config = dict(
    n_layer=14,
    n_head=4,
    head_dim=32,
    d_mlp=320,
    norm='rmsnorm',
    norm_place='pre',
    init='normal',
    lr_head=0.00646,
    schedule='wsd',
    decay_fraction=1.0,
    decay_shape='linear',
    final_lr_fraction=0.0,
    batch_tokens=16384,
    doc_mask=True,
    dataset='wikipedia_en',
)
Each number is 128 + 24 x the weight over its row's rms, rounded and kept within 0 to 255. Layers, rows and columns count from 0. Numbers have three digits each. The size before them is the row's rms in percent of the matrix's.

# layer 4 MLP gate, 320x128, rms 0.101, rows 64-80, columns 0-127
093:139147101115110106122132110165138161125123148123105082127152118175146124137110124107131094094127137130129130134164109093141131092130156110125185112134137144182106140152170064091123138170111173144193118125157160102114162162111113130142112141161138111100124099153089117140125145131087141099100128148151124138137133142125146130118114065169146152136153137153121169145131122124149105116157
107:136077107153148136101155075150144151105126127134162167125139097112162147128099169132141094128123148144092130087117127132095095124135113106138144114088103132153149122137127103137155094121123073135117098126123217127100132129135122135109128107126148120083153121149152092104147156126127129128117122097072150101104138178170135130114080113114093124128123139131159114154126128091160136148136
102:116107132152113126122100127161147148176126139194106113091113146130123111129168068115146161130148163150135124134145162140143066139107147161114108110100119166089105122122129187135141143148141143139116079114158139158137123097148121142065117121153133101086110143122161137159121103125108104118140125149162169102141140089147123126143156113137130121104092129103147117143134076097123143132148
091:095129186101151149155127134126102097135101139125126124120169130147107124098174111134137150091155083133081129146153110138153078117114127135107124151130112162133125099185122096109143120126101149158141133127088134078129133136142072098156110104123122105161110145102131098130121156119091163110150105123125111112105122147142153110171155162118138132152103157124139077102092096131123075129140
101:130118121141124092123116107121137091144116142142102161178134106145109103116186129151117141120112126154110118136109129120147125102123092124102091164134153109126134134080163100142133136117160110093150182101108125100141109135125125136154144103114142136165148171129125170126155105139097094104184126130165103072120087136071170135109129125134170111102155159136141119149147150090096125162110
097:092115153141093094129107168101143161128110107130103153133131127107103118105128152130141116119149079107121109184157141136095174126120194148096095137150151153134106081127127097093113105121118124061122137119125164163118127149148142145066144142142142076174132138112131137146135122131156125104114156090124112127112108139093154115145120161160150125151157157114136120117101148105155100134124
086:141134161138142127132140122148074152155124108141132119148108110105147161135142122140130087165097074091109116102101145128126190103103102126164157144146125145140146126085121130140145121176128115107159122144079148140143140119114107141107119123119154103115131079165129202137121117102093110103133161156130199171160108139103164132090149128149124115141121107147107134106124123117158126136144
100:119163129154081150106074113096159136117135134161119123110120141117054127131128121135101123156137136123142116126145117119159155139114156170142113181178136156114112107108116132149121138125114138157089087169137120121157150142126103149123104124091115129129110129128109077129164181105086111099140107127182096113106157160153154146151140098133083136150143136109143123154113151130121176105119
102:105119145089129164150145174082132162089129126146142146117106094106144111138100119105110129160105103104124108118154112114069086067115122151109103128116136161110118104174116152145156105099108128119174093185122107137125144140108130111092108132129119124125120119120135083130163152104121171106084093128120123166137108153124137137137144129126124070123098157082131122117127112150105122145163
095:140086134110106102138128151122134149164143129152163162101133098095117138137147118130168162151147123135086172108121119124140100147174100166151130141119098184138137148146115125108134107105149136118109165093140177096117099088127148132127126095144105135070144111118151108085135115093127126110157139159107118124145100104136143106108099147147099136133125104141160107136073126156138140061096
099:123081166145152120153113134152162114140147136148102133139110118148118112188105105149083145113158104136130126126158118123147158116145098126083109121130123132104124132074119113133126142133188140123145093131130108140124168109139142106139165103133140147167121154127094115160132116061165119129119150115129095071089111126085092125103147106131119166154170160116113125104138134123088077138126
108:115120156156139132114151098142135127109084119143130135159144099137149147122129159172129065088180144142126134110135143131136119146156155100124092105147130138083168112166103148107124160144121113121103143110101071136096154135157076132163147131146123120144130154150100165086103139144115120091126127138157110115151179103130137186152161153114128156119160093158126136138119119143127122175117
100:135120138154116154132157132080132113130122105123125144138121120116153100147162125109134118124140105083161135129142150109118098116097163171155127132071140119150120105110142124136106146151137172092131186155092117155178102147138154146109122138095130120094153128162101091136095130095105202136158146130113116074169141102105124108112095158131145139120125125116136158105125125085167098125105
094:122148101144130176127131159121177115124092149133155133084152137091136140162160133146125073096101135107111127123128118121123119128121130141105180172110132166103116092148108148125091119123134126111112094147128118105155134125138161133136172131128095167127129145112147081108181137108208109107147121119100090127115157112106093098143143150128111124061104147106102109126120112131109119107146
108:148174133148117118095093157096115161155117135097133086135134126111131138137112148158118167142150134114132134126168129146101119142145130093142166119150146118161117116106145144098128127082094150122124104166157131121132175128087119152108171139156087174109111177104129181090103130156129160176119116132099174087150140110098119164139107125133113108154121090108126129126083116130147112128099
098:100132189132151137134166107109108109145167142154102152151115111145142122132143143161145184117108186137157133165129086128117111121134128131144138106177115171135083076121140114115119133112142164134135126118159115145082140113148134138145109155148126137078146122122117100193117166120123154117125143144106127137133153163102166137140104142113119095115202111159109153150122120133140130160131
104:089124154149107109112167078140106162121096091112131118109140149153174106170121147129184156095161172123120137149133122112129112127115115103137129149095111165100152113129123147149144138143135112101114098126099157109144165131097154091134125142180126089146147134137112153162106103111164140133126121143164131173197166128127120101123138126079113114117144159127149125112152114104133132160087
# layer 4 MLP up, 320x128, rms 0.0976, rows 64-80, columns 0-127
102:129134154112112161107148160152157103115127144163129125126160116112147120158130144108121131102136132165118127104123100164102150140181123119132156155098072162132101139092148095119088100135111133101115129097140140153083132143130132132115100144136123104137140111113183161160149134148176097111173103128076188104097126104109129098103133088087126137112097146140114134089159119137147137119164
105:137136066154141101155136111141110133188117154104119120154110128159137135125108139142096155128175107131116101141116134146140100125095115108133105134116140113119137130128140125158115133120186103110128145130128138091147111099097167099108151117157124107167132146131132102144172171113147104128104137106166098086141111160133066150172092101123145134111178147084093174153135135125124154159105
112:137133068119093103133139100124160111142117112182146116123114130160107104096118154114200168126146128109132125113111135115124074140130144118161144132128147135157142136091103125137128133084126108148164103147087152116102134146146127120119099108152126110128111139132106114115110157139088103150099139085145135126169165115181108142150159112161153172132067117128115136122151103131088075132136
098:164127102143131121128165090104152130179129169132094123119134135092137181120131147132159113129102150154104123114159175116067127127098157134125130121098133116142153167120135120154135153118086133130140155133093099109159114158084122159089130130113160053126134136140163125133133167107098107159134156149107134137166145139149098135098119128152118156095162130150131157108094151106157133141106
101:155110128104140142132138149112118137163118129163125120097111116178161106126118094171100110098157110123156110120147143122178141121139128152139102107121095157123117109149069137118115124108097108157118079110169114112146158150110124086129163173112084123152144134119141161136130124146119104076127142149112140163157133100141111117116113098155126097138170188096151158077127141110124112115164
102:131076126151133151162091159151172118111139077135135113090169116117150121144094108104160146101108134122164142091120131108135108140139132135139090090162111132095075135122097107115151094096160112125145175127148128146156134125128142139132133136141132137116144103096084158135083100121094133131177078137119114115169101140126126100120103127161182093128139147141085102143155147128121132155127
083:168121150165157153086111155117136098108143164139141126135141082124108165201145128128134144164108138155137143123156152107167109184153104149143136126108133134145107111146108123129123156155129115123149110154096126153155106121136103109089158153140136132136183161132115121108104107172120183142140086106132116161171138133128136123171091124155121137109175155107136153147113143142090123144129
096:143171115119109108137155156167154130138161139133126108131153116127137082159115130135166168139096118137109167146122153177129127180120131141117142106119140122168118115134092099117115116186183117121141145136101116144113142145106132083130110109166172149149137127075111147126099117098176142125148136110107145169152156071118128153120121151142154137140136174173127155092128110128138123129167
099:168123092203168110130114090158100133138148120115167130130123105139164131100136156128085161131124117135099130133149147136209131131114102115148154139118153133110174117136130118147138170129103138116170132101166156108141160146143117139162162094131142100140094130114123114078141120062165111125086151137143141095143143141130150146162134103168128113126123136108135112149120120102141135122117
092:106146101173119116119125119085167122118117155123118102119138145132118159128118087123058083110135179161136155132111080123100141100119157124150139126147116081098114119146168150114103176108134127143145111133110116064118126111083138133114157117124157101164110142167116112136157136115106125127104141142117151134150102146088120135141105066100143120117098109129097152147169127103096114113109
099:132148136119146139143178127125154152118135093117141146131142180128092133091123149118155136146130164152135110106162111121087141125151099109174166119118145143111147127090109129155143145174138101098147164090178163118170138062109132111133111153107069125135120133138129143125136121149139106085104139198134123121148118147142168147115117121118158107110133137117168111097114119165160155133109
104:084155099109113101122121135131107129097138102155107134121116099120171148094077133139126120113158179135140121136117131141117106135163089144101136130122115146147138131142132146121120169168131124141178159138112108140134094112114108091143127146106120108145120172171103120084136115099185155119159136097156124136156115061152186081140143114096102091125126106145161136097152121105112101136122
101:145112117116127130148119116128133119117098159158119111161167131117144158150180089171139119135155140164073144138141123150165139134087104111100094140151109164145135090157149148134118129140172088126122145158166127157136162108143120131131113141138148168142102061153122099108173136155151135129122135126110128150106129120128138111140142119089124130172081093134143131101145189150164106156103
096:172112154120107084154127114161116130151104145099101071165129120141137104137104142125098125098136097105121134151160119120151141132172120101129142126143111091138130142080132130149143117099129131152101125118088145139124141137046122134093105159114156080143168112138155155168094130170085120150110126096128124170133157119176099160094145115134117127147121110130153125102145127093114114138099
107:121118159124111089153124122115086155155147136177099119101102114141144194103132081134136115148095119128116147135127181094143129117139161184148105103131144152126098125171126114115180181109168099130134118147107098138149125134154136119107142157118104169083124130173111112120149105130099139129125137126105112091117110144154151129131152113135095146090141143129123094152083147119083111118136
075:113114196119124123134117190086140121113126168140135132111121110141114134107153090110137163139111165151143138105141122112129166109180124106143140129116090151116125161149123124117109089099148117114117146118120121147076135135111127123144143172098150086094154172089125061155121143123162145146108133144118127129093122158129161168089123152125107168112140130156120166118090153100140104155124
100:094146150132113093071138107167112168116111096157109106125104169120136151124095115077147124075137157132136161176131121125136140145111108162046120113125141148110183123136114137145205134111143149111094147119127120125159140137126118114133111116130138105105146159111116162162126144119174166115126154168131113128150144126145111093116152117095106119119123118152107151142125129102118098119115
# layer 4 MLP down (transposed), 320x128, rms 0.252, rows 64-80, columns 0-127
092:103094113159140081131095123119125133132114125144131132148097107138143155105120128103064131122100170110110153184115133089127097131095153139117099127190138129093143107147096106125121121138088120134128117143125119122173162128138126128095140113105137139148124133140038089138114115162091132093084119122136106101109128138133151113133124143151144117105157098130085156109123068131113149144105
105:126144166173097107143107154174142110143135126081097086161104146109137123116115131133133169098132139110125140107118115121137127133160150140128131080153153095110127145133140116167148166109119121124138134132117100125110150128100129157090140136130096097150086112125161166085106070101111157135164116093122156139105136146132106148133128103121170143128103163105121176150117099167115169119065
106:155081134111132126097100156140111121131133173126151113130124128124182153100134171140152163149103082125121144138124127092126150171161123134085145143199117118134105130143126109164171170181134113144140125096138081134107125103128102139116132099099143150101149109129129115120114101161143137103119155112104113097149140180170152160105168115146119118149180116112146151119111123157134150129120
091:127130131119144117145120150124133179099039103140141126102153105161116108110116137127140141119171144156144108082131143176194148108165132144123176115133136161121108131155172134098126137130110102121145162092081122121135175132175115155156131143118105149116123115094137109172186104138109097120145134125120123110119156129156131090107144116136115127159126154160138100104144116108139140121129
101:110098174171126136098079081127130150115170104089152126101134105155137138097102179099112141167142127160111092129127094150152114173114121126152142143129135132129126118096140109133105159123141137152100101145119118135149086112150134098105127110166152141135156152155143119115123085117150120110138153118124125093123081089135163155129157132150140087116124124090161110156192135139110087149125
099:135094142134145118084119128107144126109120148175123146167140138137156097098138131124180138162167120096126132156079143158101120121118199132088104112113163134109141144101099127157127134122103145119153125144156155155114125153131146107140124115146155132120089143109136135106156134116150111142112159096184118136162154166121132143141061100142181144129100111118127111136104156083082118114114
087:118103110164129163144152127140080134110163098160141071152106143117126109163141131119109153120122080093104114116169140099133127152085155125127109118152103138116110159109121157133116147186097141109152120089153129096176132101107108125091118157108129109136176131149178153113149127157147147102143154101171146122166129112137130150089109127136135119107153152073137122102111152129121117156113
098:134091137117125132162147135160175176145123108151123182159156146141137132108120115116142132138126114124133116174120136117094108082148110110144157141117162126148099133177123175149115131118171154121141102124118123136170152157117119130125137150134095106148170135122138119137148125115131117101106114132161143054166095136104137150139168123155119081150131135089130180159094109161148093167123
105:071078116128116130131084113117133108093129133111125064105126138141137131129144073168139110168109156142155129128118152128136125128179110108138080129116147113142106110104153118122108120117101084106128117087112128146119095186140138069131109149139109117108102103113142124129132143149151144146121168152168163089121162137137130141089165122122109113112140128111113144085132144078090108154144
099:126159134094118147158131119103169153135144097123142168105131137145096133085130139147099131136141195089140100122064101136119105131135141170114142124136105140109138150135151201135126112103140142152137125122124120092116094138128170136145149113147121118126147093150104162145131145153118137151130128130094095077117095151092094153102090154154104149171126119155099159174113133149104118149129
096:182163131110146160094139085135157129130106095114121124124144116153170103105156119130134123125103131133152120149103122128113115068157132096159099163137160142191148099134171112137146132139145136143121158143117182159101101124152127154136157200116137110073132115151126138143120123125141142122136135109113155130145165121148124133140128163149157120114110096132133167057114140136135136089145
101:120167169154111139120136144141103104158131125140102126151135137049128170120124123111101119136115093080123096102097120094131148166147119155123126135143155099135148158117123065125121120129146129097127098105094141127115104068166127121130098139140186148134099128132154128123139094053158118128118089153110135153115149116135135123124115117129123080190105149103154122140135138111131130142129
099:118093131103157122142103106112151127113118128156126107149122137159141060086130128086103134139131118119101143129114132123089155088175139138124111132136138139129111118176123112083108124127106142119104119157137121125147128099114104117116079120150105137175153102161089088157135123160128148137097109118112088117131135126138080137170109076122119089136094132127093183147138174151165084140129
096:141099147140151112103146122142138155110132067135145108132099093149117131144166148122168115130125104110157114147141125101119131148120117183063107163137109130125156108126107116132116145134124141106143094134090146117108143141114150109113125129128112160118140156157144126141135137118151101119131142096132084106061101101070127109146131105159116134142042153104082151135103132112134150076107
106:132182134153059117157107143096120129132114103152160137167108111118146146123129124136129155125105163093159101125144144102135168099128114150148137118115148137131118112083123150107179137101126135148122130153144128143150170070105125156120153124148090179124123161083103159105135097120110143145148102106099154088120117108147142148128133112111072114123130097098136162138090120082099110125132
085:157108144147116099099144188124158161087110146127144127108138113110143145085155113112145112124155102151108155115099146115147160109114091141111132117070110115139176204155144138105103129145125101104122141084086118137144178173119125111106156119121135109144085130129147106075099089113162129147149125108102123115126096120154141104119115110150115137130101101115158152096099119131113133112121
110:152125139125081086105120129150133140120142093129122120130094113144124142082123101082141118149139153134164156109127118110114143150095125116132116121148150142122131147135125136115177156091125136107091141166133161132154130112147128102131086136207158154114137123110112101160092115166148122132106109208143133124138156110122151101113116132089093118127159130098151155180163150130098106139090